config.toml
norm_eps = 1e-07
lr_mult_down = 0.7
final_lr_fraction = 0.05
Each number is 128 + 32 x the weight over its row's rms, rounded and kept within 0 to 255. Layers, rows and columns count from 0. Numbers have three digits each. The size before them is the row's rms in percent of the matrix's.

# layer 10 MLP up, 1024x256, rms 0.131, rows 679-733, columns 0-127
082:139107135121131110149140139112115090115086086173180131144145064125131078076113176123106159157040093152133089067134097138124060066112193070147080143120171107102098117134126127143110093104152111126135135199187070147107169087139103109106091138114160097129189095144076112166122131153103130082142152076101153147160151146154157110108134150134092062149144173118147160105113141113089136144127
070:146150113146111097088133149129189151103135062144179142144193123138084101088146086106129223169131154122101158149107079131144092095113156081125079077083145086129158088111073113133124149090155126077151131144106142144090091142105103150156033078124126122123090115095130127116140127173115116168076062146142138177114085197124203104156132143152063151158155132133161106087137103187103049135122
114:130152092090109085115081108096082113097150097099126144152119115093188155138123112120172106144087096097120165116124163164134167159100100119158120160107097127187144147144129139132165161106132170131142111080133103089129115182113078108173158141124078140147160090123123190126070144104148136094120133141171125121135135073146096092108159091140127067160124088122204151095172158122115116148157
081:098120141150130164089145160154080085108138139155135138078107101157183152139109198125074098109121170135152101115121194135168117128119097121116189190156087190100138158140182125081104161160142153087137069120105134128131123157115131096172179138120107079152158105107113098101123205126155160128156134133175147144099100141111097098122083105127118135106111185151072176131119094127126156142114
090:149168128132125185120121071146044145044025155162099101162109173161094145124150160100038136098159108133115091122128097128152073118140091168148121050140106135118139131093170083150184120092182089119138174152129172123170162125098165169096122156114073145129121101114090130166075137152212096160135122102110174118151129172128139169085157068134107145148145182097139101170169126131127130127115
094:155127100177165138142184121116123143112166141153134112149168107160139133072146124167129107158131185047168064072169131085149089093138142138140142160127140129099171108193033108145118104103095172114108132130051150139146120158098139131074081131159148117153101192151087115124125179096181185138116122094107211107133114141091095121165109122146130189136105091144143116173116121132128175104088
080:135205122142100109121164050160167124155171138073170144100150147134142069167129090108104135159166146129061186111119152049184122143186122068148145158115117194146127135121080135096074133120076165118102133051094134134094149073126148155146112210110091082103084127169132118121083114109095157164066131108121084135232188081190120144095102070120120050116105097162145117147147159076091118112145
119:115121111146072165152134169159100162139073158183116149153111166086105140084150114187124130095127135117117130147143097150119087081139144125097105099093110141117090136087153209123032111142095158148130075121117174108120154140127117127107136163185134142135105133137127094134072123145143139178150133140184136108112130075080165093122140125151143124048195160109154075168128140065162163123133
105:145167116132078119083139086173097150102128136110171133155057147114119115132105195125136124143162126172176085140108134153135143108134114111096103180095148166123100105162180157181182169172180115108108081090081177152168132137191192135205146150116123091116173115128118091133136123120175097122151083159123131212122152104148194159163162114152089160116130106140141074134161169095138150067180
078:114093147096154140170169144172120119113181135152128097112092113132086153047071144072148132096170177097187123136124123176142100139100158175142062156130102117073143085186115147119139138147116134174167057129140107160116109110111118168079116122130124084086108117121130116101129113089180135135135187182133218174142123132141115119073091064145097096116130111188141174131122140126121100108101
095:140157104166087168156125181152121105110134123056112102119160145104116102121137102146100144160186104116138114111133114125183114117117117155069068093108136056183130092118120137131122162116083094141160121147129158156120169166191123187111160096075157176138142139165161121181064137156075149172145161114086079116137101119132142133098156088153043160074111082159148051117166133132119149083086
101:068113137160159125092130094114152134110131130168087116102093137151174147138095138133117121069110165138177071183132134120149192177137152123123080125127141110153161121054106165132168105122151077111212085106150111091141082118076147123164148166184088135131180073167117174158105142204099101143127088139163131143065104134108097127112159121185132121142097162156130127085138162134174099142058
119:136088151108089148081253131063102111158078110189118097105142108123110132130157131130134164098091167117078152128099204141158136114103166130074131121131172115137168137120098098144076141119119148162142166169102170139073102191121116141133119137156116133167144101141145123191154134117146190119151094108099121138117066086075146113127151186129181154143126161087083102128125104121156164107120
110:124107135091132137110134169178166121113112139167167162099122139063139068153091098095060106124050125186114146190095139094122107079136184091093196170091093136145165150110126115137175163125103149090129202145128096168159136136132106049157167096113112110099110176074136120078122123083171140093125121078065084101151126174121171100185170102109163143134095185137115174163155162087163123171142
112:080073185133135129149181160119137141154079127155052089139110124107108122121120133085170128164112161124083165124090085135187122125100110131116129114140130085083144166113079186100107153074108134171145148163099120067093144163144131068121100132111145114142165112111157138168057129154112080113137110149083173133116173153122054127137141101143116155162128098130129126115154144133156139126089
084:148137134156106107096088120136148113114095126145163096168157133081123094167149099127152145162181129138137097223093125128122039132114118057195131122117179077179134129128164150136122156105138146114161160142184099123129131205226151133063117091099137146152113147126134112142062105089157169091164113146145066177174140132143100120083107125089088087107148131106130122102182089117108116143100
098:163173054184132159146173122086182128075116114164141089154132177107104145180183131126135137163098108100163151131188111197145073083179145137146145107154135091109119115104177127097148144196126154166180126153157140166147112157161150142131130127155098082068109099166067195141139108063159113106157168112129110127134089156146112109071130124104112172135096118176128094212110157104089124160098
115:134136145102089164162095188100113135072079204153144146074108089172113075091083102134083098116162087166133098152093148148184152124126073140135141152174103138129093134137161158146179108137170110090101083142132084099110153115118147148174145116147098157072140125109160142162097219092184115163080137166156147189106072124119102083117145126171096120143142170158102108163120205129153140198121
072:137168080089110167102060097103113100105124108116153093105129151203170126133119132130139124126132155107166132212143148107110148102121105112177104124112129150132110120128084154070135119141130232123164097099114150143179113188157152079124164153131162119056128112121137181142131174106137129096173091135128084159160173161114152169098092116127140108089171097132111140142084068140134117170159
069:134139146185105114085125118112116142119079126175161132182091109097101051100137149143066127112135072086182138105118095124163139131121155101137124165136144116112100122129064133140122098115113117110132194129170143137120135196125138134110134138133096193095176143126118091159156101179112083120158147177084114167092106124162155144140071167114185130145174136166109166087090161179108153082045
099:140153192142097116177088121148144159130120113145124214129148179128096151186146131184189152173143154083187094093096088142099127173064101122139145100202112130131090145108073165144086041106109134138149113146125112044119107120122191046087134120109118135110096148105097123136135160040104130178141098171108115139148139105136126120165109146168122089160127182046121137200162188148110135121094
115:078170127146097188140157128087088140152143134149077162083168083154139098132147145137102152104159140101165111132106151122095150124126055129109147147173131136188116136109157114124109117151166127134121118136135149132140143192166105066136101092126141158130089157080046130136150149143138062174181140116127084095109135168171133122044154177168112151142121137099130110145176129156117105152072
098:052149130158123172149125141142147069121117089132129049100128077135108123110112126113119116100142095104140126106085121098135133120110161129112136182123149127120028084120115115134144127190139121134107140137122128127087158203176120122136103146180142148066058122169079106164080139083126114105100156166107170124145147141134169128136057146127137148140219127098122099161095100097050149141129
111:127165110088089138129143094115186118126100179116127138098050155119160190098144096097114157102104126092131139150102104105145102098185177106113092072147114178152108136106117096109124116179179109120177132120119160201103158078129062202069125160156150160089053150167118115071098139146136138152114129144130134099123141165068124086114103138117088155108148080134111067112100231178135129205114
113:136160159150077183150154107040101065126133107103140129163099149107129133082156150144126135091114123157138110160101083138120120169119173097093108135084123118190176085097105148086054079137148100151104141147170091138128076091135113209150125157135141100067171154145139107139159104118124167096106117149160183134106112149083131120145109126152199137135095161145138146179153103170065097100094
095:103177142153151110195120137132101132128141160106117095202160093168121222097163106119165126142084173135081160120133125144153131160097142144144094104120099098063068107164106100137107155100100178208177140131091096123117166142184108190136175076143121152096118188080137131114090173144088117131054125138100163135127141105181139101143132085197127098110127180165117142146143183082115074121118
105:108087141088156228126129143156083147137094150135116129151103139118069105114125100142126100065073119132126107121193118077126107123178131172181163143131120170174093126165111229140080129116125129165170140135108226080090132114157104116135145162130162134131090138174146062164121171141139143060110193099115142183170111182088139119198143090156098121120097189164132115160135164154113185146109
111:112104137149103133116121150148067126111113136088102157112106152141139170096138112122108099161155109120158131097120072078120122135140135130103119152101140168087096118138144104186144109136124087140051161120180121148111211127151144070079134156153149124116127132068086079108123110105174124113115121118117144146114148126181145124195100091143100131186097125136157072108155105123168166164132
109:192091127124158168147167103025040108147168113156097126132176159097144114110155125110166165122055123093124164084142107145122167158177140152087151146073092164125155131117118143095165138139170125130110140166132073145154089130115078170122080174140121135139107133203122082088178061107149120104111175150134137166105108113146143137128100134153128161140140133126137110090120098142080144056123
102:096168175156064174093122089107068141120104172187124171127146101089115131120145138088169124139080097144133153111122151143114116133096122181096103113138170175132093068096076089154120156120124157115122140081096142172114111129059108120116123149132122140111108103164104093115090094129136111155113061164115099180127110139143109131160122129173141144184149091106146123138098168152174157158193
091:132122142123095120124108081144119140135121146158082110121230142112154128111111136133151153086133091136178162123163100095149135169103101039082167167137098090131177143162136102123103139126094193086201104134135143135157136115130157112093179132088143162129158141133155117120147128190081129121118225211138173102155093113156167089113129130131154154125181098169172123137130108137123142165129
113:077090145096121160142132136144099126119134143095091107130122139126126105166141172173078153102088146118139149165076076156139111139190067211171158200138098113083099076082117108155128168115146109169121128143160079191185082168135111145138095119165117133103215081189137114157098191131194117171117093148161131095129098114122158082170156146160093139169092154102081107083198119150109106134115
079:119085147080101130119064115108153146101155150107146126122125111076063134118140153127079176157104179114167123129127130117120116142090164144138140147129133115175143095115145230139116084146123172119133102151130159139143109060181210125136063126161161142130180144106156084163137069127119157141144132143135168088132132183135092105152092146154099190118181150117182136095086123126153174105038
105:152107120134126158124127156126125105162138200094178154099137147155075210187129116156091101129105146113134143143126061106120194134178150146157165076117141081138126135110101153157175148173104124170173116115087132182131070133116120175145127157189113225158113128135200127088139136102101139095164153106156164198134147114108179089073133136127098133088106130074169101136136106127105128182096
086:094175101087137095152129152181082164049088132137114195127160112103157156140147087106116097059164112131166121153113132149127107112124162127138109061126086103115101068104134087143106183116080161159159131152136104188145104154066121107056146139122074177151145147164175141163077078129109060089101151144062110125147141113142177162167141161152102124153132179123045144176141182142150195069139
110:159086146091141197148083136106149084120110157148132149058116095125082117156135128165086108093109149126086179167172129106149142151150199140170074150118083155085106103174158176125131153147101148148088129148185052124162172141106098118159120094149128111095181157095142179086089095131175067102164125131084159159124161172175149137167124072133135065138095112124166097144180135048149154143106
102:167155141164120141141145147161130140114150123120148145135137171135115147183140132081093138134106162167121093170132155087154109112080167174095132114174114202114177165187097098054130127080125116186134091093090136159136208164109169145165142151094101145131107111085105123172092136130189096109095152198120178146092065133126126148183137113093124100116207104169130156151117115103112139166060
097:108140158160165135167119137121123119109078139160069163148127085121121160147134125097121173119084076159135102116141157132117125102110141088122190098147082145149100078157190116112207114170089116069135092076110146151154126131134073167125160161148070078105088102146160124160132110152114136103146089146163101065109058138161141114154110147127138021047112151182085127141135113142138072115119
078:119162119096092190104164162148052145086201115116116135161161102116142205115127113149128115121197154157126092042150119137116105091149220145141100118133131134144123115140143198166148092104154165102182178123096153065106115115127161125144174119147108155199110091097112128133153130154164152184135127112148141119084114136143159174150149151149120107073086186153163138108164158155181123142108
094:140150091177176197169192121122117110135152121162115178135180097144118125111130173121192135172107144097134080108131167104092129113136129092144118130190142135117155116105173156131069123128110109138148127138073115137158099119141134154134083131144112142154174160147106070165073104140135122083114082096115110121078165140136086120094081140158128128137177083063123137130102112106096145149132
099:144109138060170140172154082150092134107149109131153155166140111135109147098106131121065071118110104153097089175106119128158147108174115121100119083078110130106107138146146135128065155102128133143138120113126148079101104092089154131145111126188153122160135094168084084098101094134140167129153122113122183166141043198137121141147107096087107166132173090115185139045127136171094113129078
103:123102172091114154122134094145089107124111163122104032106174174132102130070132108147127118132112150078104141083109138102103194129112188160113134160115132117089099146102106083113144125058118076120119057161147099087123095137137046146120092120105115146058134102147121137146147133182192125091114168177151167127116144132100088127083059128101118155075107141142129145136154061130108145130102
078:158128121104129204132181090143106098177079145157103173128085097101125037156115118193080132148143115108110167146129143125171100169087142190095163080071094116095169118107187108147125173077158132096176090163161107099092149142151124095084123160127100137071123168155092192178159104111097139161155135147139141099119145138103093064146183120123101131101106106172139125122137156193171093121100
105:161114088124156102084146154133097133106144117109117145138139102111151101099073173105093120104108060186165141162114071117137040084100134085105158118115133166078139141078179079105125096134077095171121147142187079094101074145106131131176149123105074105140158172157142149049147123110158128078140149126116155110077144133141103110151168182169139091138114130156146082122202166139153130123121
115:120080125123099120163108102070116127124131158125075122103169091158096091118152117128160169082083161158065080130118111150137125120143157175104149129097099127155111127180163157168079180099164103139156175124087095030168115047166111117043133132092102110146072117155105133164104144122129138113133059158132136133125105120143096116132166111049125116105135136146100116126146132159098190112093
056:128095169106112118129115091093178155128133110097141092159155094108104189128114080163118128084062094139130164133135080185142126158191133103097118127134100137122100083161076093149119140130074136113117159163118135119120130144137138093162076114113119161153121095112042151110157160151117108152154082126166128104165155091160083135111160080126150131082113119136119199111161185178091169110176
084:113183179156116186129144149127095116147078138161101123108171103132076118113163110123087096155155057113075121066113169160113150174159214151127178170119142129134063178138098096110121089102131088125112173113182122071109092153139198101122107144137161098137123093124111098142141138122144085190099113158171173211125065124147107132153091157100141119115158124087119160123089133079126138183131
116:102154132118091118132103101127091106169181161197163163087134099184146151099143126133100189194109151089108095155120162175112127227179131114140133091121120146134128136174109108106107171127155130107127072092157100131121110100153123136089129106150124176087104097114117104115187132079150099123196144123138151151124083145182163100112131131115085143154139128089112113140104098123152135098129
105:157140210081059129114127098074150134141085136170068142121092116166122098101089055088116142106173144121154183090122104155180142156145126130115193079191125082140113147118131146071126100102132121119122103125180115126087119151171128114133150095112139174142103110157136172110150107079169163153118141094126150137112140185200146125188110164203164133111096176155118124124086180145201093109146
082:092130108157144199093142133104145093135067156136130112131145126149204126147173112119104155157126180125163128116156143068147138124190189135180098135161085144096150165125082124137119146125098108117185078173087152124143130185153125116147148105145095138130074121134123164126112098072089167097146132153133161145189179122205171140040141096075144068167132101089107182146093160147116207137112
110:086130171140052117124118236091140136137103117133086143113142159125099090137151096105093161139158123139146124172131143154144164141118156094113167076184147136119124103111158151116120081161088158142132124089120121123121087184132136178099149132100161185153076100072111082102082082103104128073088160170153175178146099065164180098117142180080082165133120168082115106091118172120072106134113
111:148127120112116169097150164060123089130077147172092153127092122106163116123109051127128089079122148163173137185121165092126136112168151144123131110083144132093124141122120148093048073126110095169139099168069128117068130122118143092083112140079103162154063069119116131111116086132176089114090085184111099151111100065123151105152139112133140112204159139136040103110127179105135101112079
088:116149111149175141102123119159137120112146067127119165157126173149137118147065126115088106128116135109154132085154113137149141103189128128175139150132116123070168106175176109092182068108175221160184086102114159092121126101142127163141124140129116094155170133105146141172095155148159159176147220167147169109117170101122144144130063101125137185119158144136126142164064142110075126174109
090:141123144123124120166156117221160071147119149132167131147123096089101138150189131109087093097111121080115132143118083116074099122121153137125155115113164107114109123198059068103141071141088154182181167113110136138110111054110079116092133122158111154138142089123165102142140155119125064078089117098152055128128110164126184124092143180125062065138106154152109147163100123139092061165135
103:122104113078140142096173070145129086151152111093123106156192133094103179161135218114133138122166192181147134114147132216152184201147076123126114092131101140119133110114124150146157116114109151149166114081159118146114106071088152091095089172140128112145169088151129152078080130119136099165144158123134142120157117129120098103154155143095096086103196077110122125099137142140104132108155
# layer 10 MLP down (transposed), 1024x256, rms 0.0437, rows 679-732, columns 0-127
077:108140194085110136131064163153119172178146118129110109151154072113117146139158115117132129092152071120136097176131144114178104098126094158171100149163129163171109199139133162077093133120121174168128118125162136065165189110136132088136161109108099082082157112065102097155134175121148065098106092148129128189174166104156083086126185070178104150100212078133204115134146119158162113131068
069:085131083071155089132115190119122082101112177154097140133155124064122107130075164130152153054108119161120060129192131130117116189169193142143103176099148120097077178086138150148119151147137157156080110126122129077125192086073126110106219135123153152090133090142127112150085149123153061126150077133051141153154121124108156157136091096122102149121113159118136049162196134121130179161125
121:109152173112112098161144138116079142131071155129156106097131167137144092091130184126198047099120169149073165099095124071104091176146131165090122067183115116108163144106089139090135135100152089147112205087089190157134099112131140091145131122149118081115157134097151128158120136141092128073090075108126127103151054098127126118177064068112135076083115152137168154150119122121132154129154
076:116133203160178105171104208156117131104097120097160101115124125137099115079085167105144095115142161151118067136157105128154142197098143118133129126147150085087133118118122132136140145121161095052051171080141119135141049151113142126057123162142100087102104132104156171070110121153134147153142102177145146147130122183148078108130096109135149142126099155185154154076152083121162164183088
099:159202097128125060134075103173182158163113088100152144144167244134131083130079170127108162138150166154142117145140101160108141130179067158113174020157084117143141117094104107158154149075185112105152139252125152102117118109143125127112152108134129089118197140119110138149132165087101218082117112093157111090115136137129077065140093131098116149158105112144130080173143127087112160133157
098:115143076138122092089138137101155189160150159173102174114119094139150124108189134075132097132130098133167151109082083110090143113143152093119190121140192137154147130123150112146132104183147113151121152204144108123134116186166071061135139116080186174096119177147067154086099134168135131169153132080114096177129082167113138137109123136088089155141134171194153182179054188104148097091124
088:212128101088201123134103130111128056176137048132155151097142123128128129127161163137117092064149142129143135116084130190152155124087159130095160145132148136119162090141099158191170113091139070143157153112109071129155106128092113131127178075061135145165170098084087118207172185127135117211171131158093130168076097123084162095093137100130145164176169110165088158126144120196141134157110
114:193137095044142090193099135121186120137144119118199182178134156124112097156170144145158097117107135164082148110111115128123108130109124145074147147093183151057083122163135060136113180128111129076121119141162145108105154105113166180129111098128196126119143046147169146073133162137179097129102141119176147130085107138108157119107149144153107164114180141125116149105081120098183165180162
109:133169109125157124085196133126102084152140112113230102209124133121123121166108141075113117158186130092181117128132118130125102077191091171126157084136123154158128123119123175167134131101062110115145106088205134150088097139076131156093095092074152130145140092117129175131151042150121097091135097108144166081108094128144118077152114091139133105082154157107113076122127100064123128136080
072:166132169075195159080111124100138157127115223177155121058087134181129114056121122154078138129131095164113169137103091114120135112151176141104137161139163108147123158187135081144108117100060127118118156184137137145086099128114100039089151145124149143113113145135149112167092189110040173111109091118135083173152121098086160190151121113099058228081127167160143145126144123109135097121129
098:125095139070127137061170097092157112170117148098166092176110138095127110140149124069103133160137100125129094141085119130131113192095158091174114211089154158104177206117104138118096100126128137020105186119101137148157149118085137053148110135091083105121136126103141095130146152111117094145093125168147171140144133133182173085142106152136196114186138106155124154132135097104084091152127
101:154087108118193146182119145119190086108114108123164156121077090121149166159144133138117130148193090113195116133160102134109130129152117111131188168124147129198150173150147186116123140115227171117177166161091110099191140134157155145095185148140094109122152069089165065190088120115117143158158115135104183122098134104108094081129154085175096169156146098155103164097146106213135100126124
114:097127171139147122077178128168117100126128058142108085134150109131140116171159119079121146136143143171103123124100186095115077139139143161104123129146163111159182201149082120102099150171170191181122171129145164185128157126124151146120122107131120050137133169169103162151097192111141121141084140053128091120102110146118126119139158181114182121078122192123097104126133129087126117144092
102:129124102109192117122073163145112142091124143127107137124153083128139121119139108119122175101152115117140090152141091143148179170094064118141095132083102151132057108118087140138125135087139119116138129088115114137115115139146115144147149155104104149190083082170087077099078132084084029191128113142086095148157130144121108108192103115138140065094145124137189117134130004123193112152126
106:142088121166119112074164131076127145113177096049207118127116193144155087125124195084090144152116155115105112128109157137142122155129114151110123077098144162144120110164123100133133118107142144177153094158107173132128152119125172070148094127063149104096123151155184149123124126124085148109120158079085073100156123162157166154155104088183151135116124105108153131076151083175118080138088
080:134130131145114066113181195134167145185109090146108128157137118138112134143146130102126076117113133196155103141084132129142124060117129122114131186103098126118185128126100186174162141117129112176124170161091121091157159117164063101101098147100116106137109151117127151076125091137186112106122166151219110060130098107060148106144121159143156110149116097204141106089174102159086140121109
103:064161183105211122114126144137152109076170126177136163118106126096146128092116116140184121133159134108109129183109114150102096105094118106124176143111105139092113136149131075161123155077151132106156150172129125084083123171131142116211125150148199149172179145162132130194143134137162217113063108150052202163127084090110077107168152134122151142155140113145129121130138133139139148116166
115:097168139060123155102170136153147118083224102043175118093123143172098122152138147100112124057113090135130168170133134133133056103151081104116126143126099093148122170137146206154075059085117097089091127124142071077117112101167131124115166140192050114139091121082155132142131107108128126132127135130154113129127109115162097113092132120120123072184105179075077151083147116086137113155140
065:127115206098143127174105172197094105112053172151063103148151151138176158124175107156078161086109124095157132112132137124120156129118130113123136099141111122093104163166108081146107149084123115139129164169107085126101151131106126132148152113109075100122156141140124061062159117117117074138128113149110152077114115157168131086156114129162147171156102142106086152131141156107182104194078
069:103086111084151104187148123136127167142179094083141130075168135101160149077157159111154119095129097072098132169152149091130113146128138118150184177168082098145124095154164135107130123156089086102126059156090149125139117139128109108109117096160141117178151210080154161084178110159119178104162118155101070128121180165149100128058151116122128154124195115087078103063154163067064141134119
096:115130111099111184124091120090122098092120131108152132134120121125174085133151082083101131136088130166110069135176094145137154115060129139123103128129140095119168064081152058208122105169151140173119097061126157115133069084131065134210131144128118079156073143145115124129156120121140105111115114106182138066131126135203148134139120062143178125099118169168082156143048066100118163152133
106:140174131123164100095068134126156146136121147159056097147185092182113113133139073137133089136164153126158073122158106127147121060118115145123168149110118181121115180138130119093100129130114157126118144069123113120094114098105127126129157149102171166111114213172045137120207117110122069206152111076127110138152125201163146127133186138145128046098132130108093118098147045093163113144113
111:133187070074091155197151123110098129137111049131101202086108151196087104146108077178136136122140124105146109147158102154097151135163147130146133156171108143133176123130179172177139140091149113157107144233087141175132096122107078134069161129080117159143144129101174169131101094127131153142169086129148135174052113135136135113179120120105199157145140110134091147193129082133158142076155
107:106094111177186092136139163133135089130090120180123132074126136126114073123110147111177091085114149181118140115135163178122148171166077127157133110166145135150117138102117092109135120145050150206123185059140126133115180143175146097200097119074145107137204107149110149153141172078098130125130110090099133065104148110095138162122133126129154122091129198091107230221119053125143113115145
112:131169163071131073132102139115147131202105127115143140173162111179185082082144122137100147084041151163111130192120159175130134184131114126172116118080172145088151120119085190134095038130124154113116132097114133176112062139098104124116192158164142092092119156134166141096160046128113150186116125128123124118142131117103113123136139132111147140070114173134179126154163111146119154094097
109:099168163117111146126150099149095101058142145117181188109131114132154068099156125138096127192202079098111125092135129125146149079164100107091167173124141105158137096090145215119170115110105140089103119134162182132173132111085145160141104174113129102185114059132092115125068131141179112170166115142119136106118126111111116148128096152132188157097130097081185144101127086243170098128125
097:119165106135118138137204121152136182169119053122155130121162096134159126156156131119134171066138180140165163142084149118089162162126150112109091180184162099075147105149139067123067148141188130189114119133069151186145105198089166090129132079106094151200167157145113117124095180148128174100130161171119130157112082134064167093041130107181074154104133171150146137167137133158045122200064
130:164118113154137116174152157128148156176166104139100176129123142119085151126109204138130165181147104122092132186124125103105159130090124071215133148099120136167125157103142136185059137111144096166088138099146080153133125176121152193093161144137122098070136063110164144109075143170124089160099127130123159159116130160136178146144118171196110096176158144108185149130138130162131179068136
111:125131109110162119140151113161129095146162133078125174124128110069159136138119126115094150147136052139133197092082099112175138211148136135144157130156096147145151115150115088130113108175143106117100115139092072098180133137146115145146094148166127067122142148113133124138169143132136156177143090102128126097143157111123068071145073135128129145090082142157159098156122194161112177164113
100:092169139143150131106039115142146135148097089093145128152103186168126133089142151117104129099135160184143121126101141116106124142152174156189183126132141116135150106129128174084209123144073088088143148103074080135122110096127166154118145090153149129128115132143110116129164115157103154113155105132158151146179160144084082165127144155117192188147133117089125115119105122114100110079172
089:138156152152108143150178123150158191087152156129113120141163119163120127104078077159102123109139120161132088075122162125140106154103145147133087075112155097172132106147161139120137127106143094076078124157110136077124134150116152142140138136072087129127146145078151131119143123125079104127124190066125177148136075159075118099107198137094166112070075083188146078086107132155140152063107
110:162095109142145113139127134102112140109164102134159128067144180089124102116127085072161081166116115098143084084145191110111152214115139149209148142146119113131169140066130109141126233149081150122144149074104067172104110093152176166118146105107088103167188152130087166107153069104157079185106133114151146144175098118098133157144155098160067119113127099112083155104108070140134151105148
081:102153112132121080218116088151070177134110119107120091112140122072136137153132137153154120143157122170150114130142139104181083174133132098139062115107162122137150073115115193102122166140128040112087084097102135097083067173114097171061090105089088093129116153127180164093160143112120115171092129058136118131145115137140134152106091135106079063158150089098121111182172138114165177139117
106:116155108117119071160124129173110131108145132108204141156082176081162103128103139141154079113105172081175104142127116146122095158118177125129156136198081142152088145124092224126176088091152143133157088219163091185123155147123119147099147123150162106116159092123136124097146124174103125095155157111172148159136120208132132206099092077147130133107178107106094074167094147164154168088172
089:127166103176120120143121128159110117139117161104119125125150166080097116125077133124127138056046162135130127141109165142165192149142103097169156133077145160096158136174145157138103073124095078116154152134171135133140119162118113184142113125073164088165085164115153140116155125094122143158103141126081141125119156165155071096145133076097069136110128167123077100180142055137133141150143
116:133132156153162093197188135129104128121132129072106105094077068127113110141103124129126118106146143180136138133088076177136097120111152082112156119121138053140136133160145154119153095163097110107156120168118111110174143141060107153125181177151119110172111112122057156118133009111032160128092130150142077128148151092163205141161085104187139077177140136179184165166159136066096055160099
097:095169096076087096103092159155083139133176123113173112181146155086113136145078073096130125096171132104085113109179125070138141095137072127143111131098124130138197142159103125152119146112146103138145052099157126153092101157198163112126133165120142196128120093197157118147175125193127123064137109103130091101128112159160121096122158165163143141164114140117139142117127094156097152100080
099:101045144168107124156101111120125133194156122166121128156083131220133073108138170156161126157106139123165097099111146142105088116130111116119131105124079143085101206144145125108119148114112112130124125160214130148126133095144142170136163121099133131126089133125166168120105138142067132098154073123101139154155099147173144097145118129123149133131177132165098129112139176121087146053112
082:096109089090144073117135120124118208141146113174143110117136163101140134172186102121166120131130097191115182126200134118088086106125137125128125184105149144151100125119107154121105118146156048110073127146161157159142116123188060185144135140156135171142095083155112129108083123152118154129163154079140164123112100154171089177058140136083126150161138167089132117130089152068186121084131
097:088147134128171052195108107184202131180151125111112139110090140069081148123155092078120051134175125084030143149109119130123137076120148141183133078134195120163098128167161111129139120153155148152127156204153117127126151141130126107148124173173128143116126147171133136144144149154122212127140116124165155120207140099137090137108146113089128122073174137115170138139124171172098126070132
100:133110132089142123118123220172128151122171159145114084145206124131100152131087168155093095120130184081054140175168120121178145106118113063081106107087092112098151140156081118127087127144126154189140071105200132133148118069123086186115153128133184147119094114157132152145125091169083099132125181126137107137109169161046099080102132111178190091136164089170132102111118076110100105121070
113:143089109073139099119123167138155108138148119104103128116097144127101111153127112114071134113176170070151143151133114138148164155162087176088133158040137130086159071101085119114086100129116071114212105148180139121104096144041112126171118149080103081139104120101124060084148175101124159125139108128126084111181104141150157151099133160072100121177183158136153136154139101188091132097151
082:147162119108139079167199165119174092184160156109055156103107113121103112100115149124152160200138196081104173183125164145142109120128087089112164108123154143164115165156132118163135165112105107109184139209162080173118106145149175171086077166147139134129158197121135147132133091127151127140124192095188189136113139127165110115126076107090145154133132114071159143095130096185111112111123
101:152114119167101109162132153127144144124106141125114203135144104103065170125104105181147163088089142146158087115093078098122086165131116152148099105047122164177118139121138136149085155127137114064050124089136179154054106131153121088167169127133164114127086095118143115112133150075174203105157107146117158116104108055157134125128134145132179120126129110182152114093122052125086140161103
120:109140143121144079128127126100093089152154120104116163184082083113148141177072096119117127103159086207136100091097141213215097060135094174123114102130129181141124148096119182107140179191109160115154092125078148066172156137182090136077148129054137172128087128087111176098132161137149124095136149110183147139107162182100137180157087148131155061133169133119096111123096138153115146096112
056:065127158068137118156091147127158209165125191130101152160083133099064100131145153151141147134121131073164116131114188145111203144153114121157091088112143150152175108191129141195126138093049164142113150141159105168127150200131125131144204173121155134139129115088133092103152126172098093083161130163165083098073138155232140153134147114099175109126123117091160142166133188137073165190156
085:117055100139121127135083158164156136188104103160154056143121108118123163097149111092093145110108152119114134076121118156130167125162141167176151095120162107130154128098149148155133168145136116164107088204115203109146149148099135138104115188073132068108129173137136094124156155161094163097158128164093119114125202141147116149061143111087123106162213153160115087128089183173174112136083
109:166134103102161107157060144091169182155103125110099100142141158120141096149122123135137122090147083165130111118141166125129058136131150120147162155124119138126128137179103122139079145138170072126128144063102123092131086163117130103102152102131044161111166149112138149141157121102126075158116174102087141128148154165095161101113106142166114128124104133126200127081135117108196123148154
101:114099077148140115071158171090104126178091118119065105116141117153144111118158109154116207171168081121056123097102164179166093147070155194156125104148094105171152122127125121122130116127144174078072137135109111086070130145153189118157104111195067114119181085137129096133125155114090153091096148067108105051087127153165150157060143134083127127128166105141112122099123176114112153114193
085:124117082094084130201074154157117100081148098142111114120060079145104187171162117115121158138101127081121172133143126120135102154103146102127192135135159102098136095147148090092104163166138144134094170206178074142149135128118135139149119103139115122127115187120158161132103166113132146140106158094124075122136141133084100105153118088161088077179198177112160174135134196120139179132155
116:120191127120107106122127189209133162108150191058150099159119154144106156101114143135093089132216085127117137085142136103118119120117182101127123122140118159141140043107117111194144154100108147143156092134124115108176115134119148113157098114107128113179112184085165186101082155158055104118106145192133148114125179176148133138097150123161130168153132141164077112108120117121130110134157
111:102072147148155080125152147134161128153112125087101103171091102112190129152127045114153107079101125162073128217124137197122145132100132119121165133124135150152200128168148130169101150131166087141129079138118169092116122162207119131064148135096160109139157109115105173148098144096066078131153123131117072158056125163068104146077145175191095125163147157131082133134099118152118148115142
095:066191109126083121157132063126147186151153185104169049153098128137086138137110184068138120127138137143154126145086151140130158086096146139133063152105127170093108100173105101082151114156129116116140119214161072145138144115120150100082180111104213068092212131075127134159132129122124117101101114148158103123159115139121111138137176088114066099131158144155122074146057107110174142124141
082:092137119117155091144131192175096127086112199082130093086126139098132149110187066085133178108140119155194115115093147208149081147159092115126093111098085153080100091117149155154116142180142174188090040099118118098129132146080116138082140109124108089123191152165174129133130143105158182125109182139085104140072114132132181135085181090167058110141110138127147158131137133134102032151076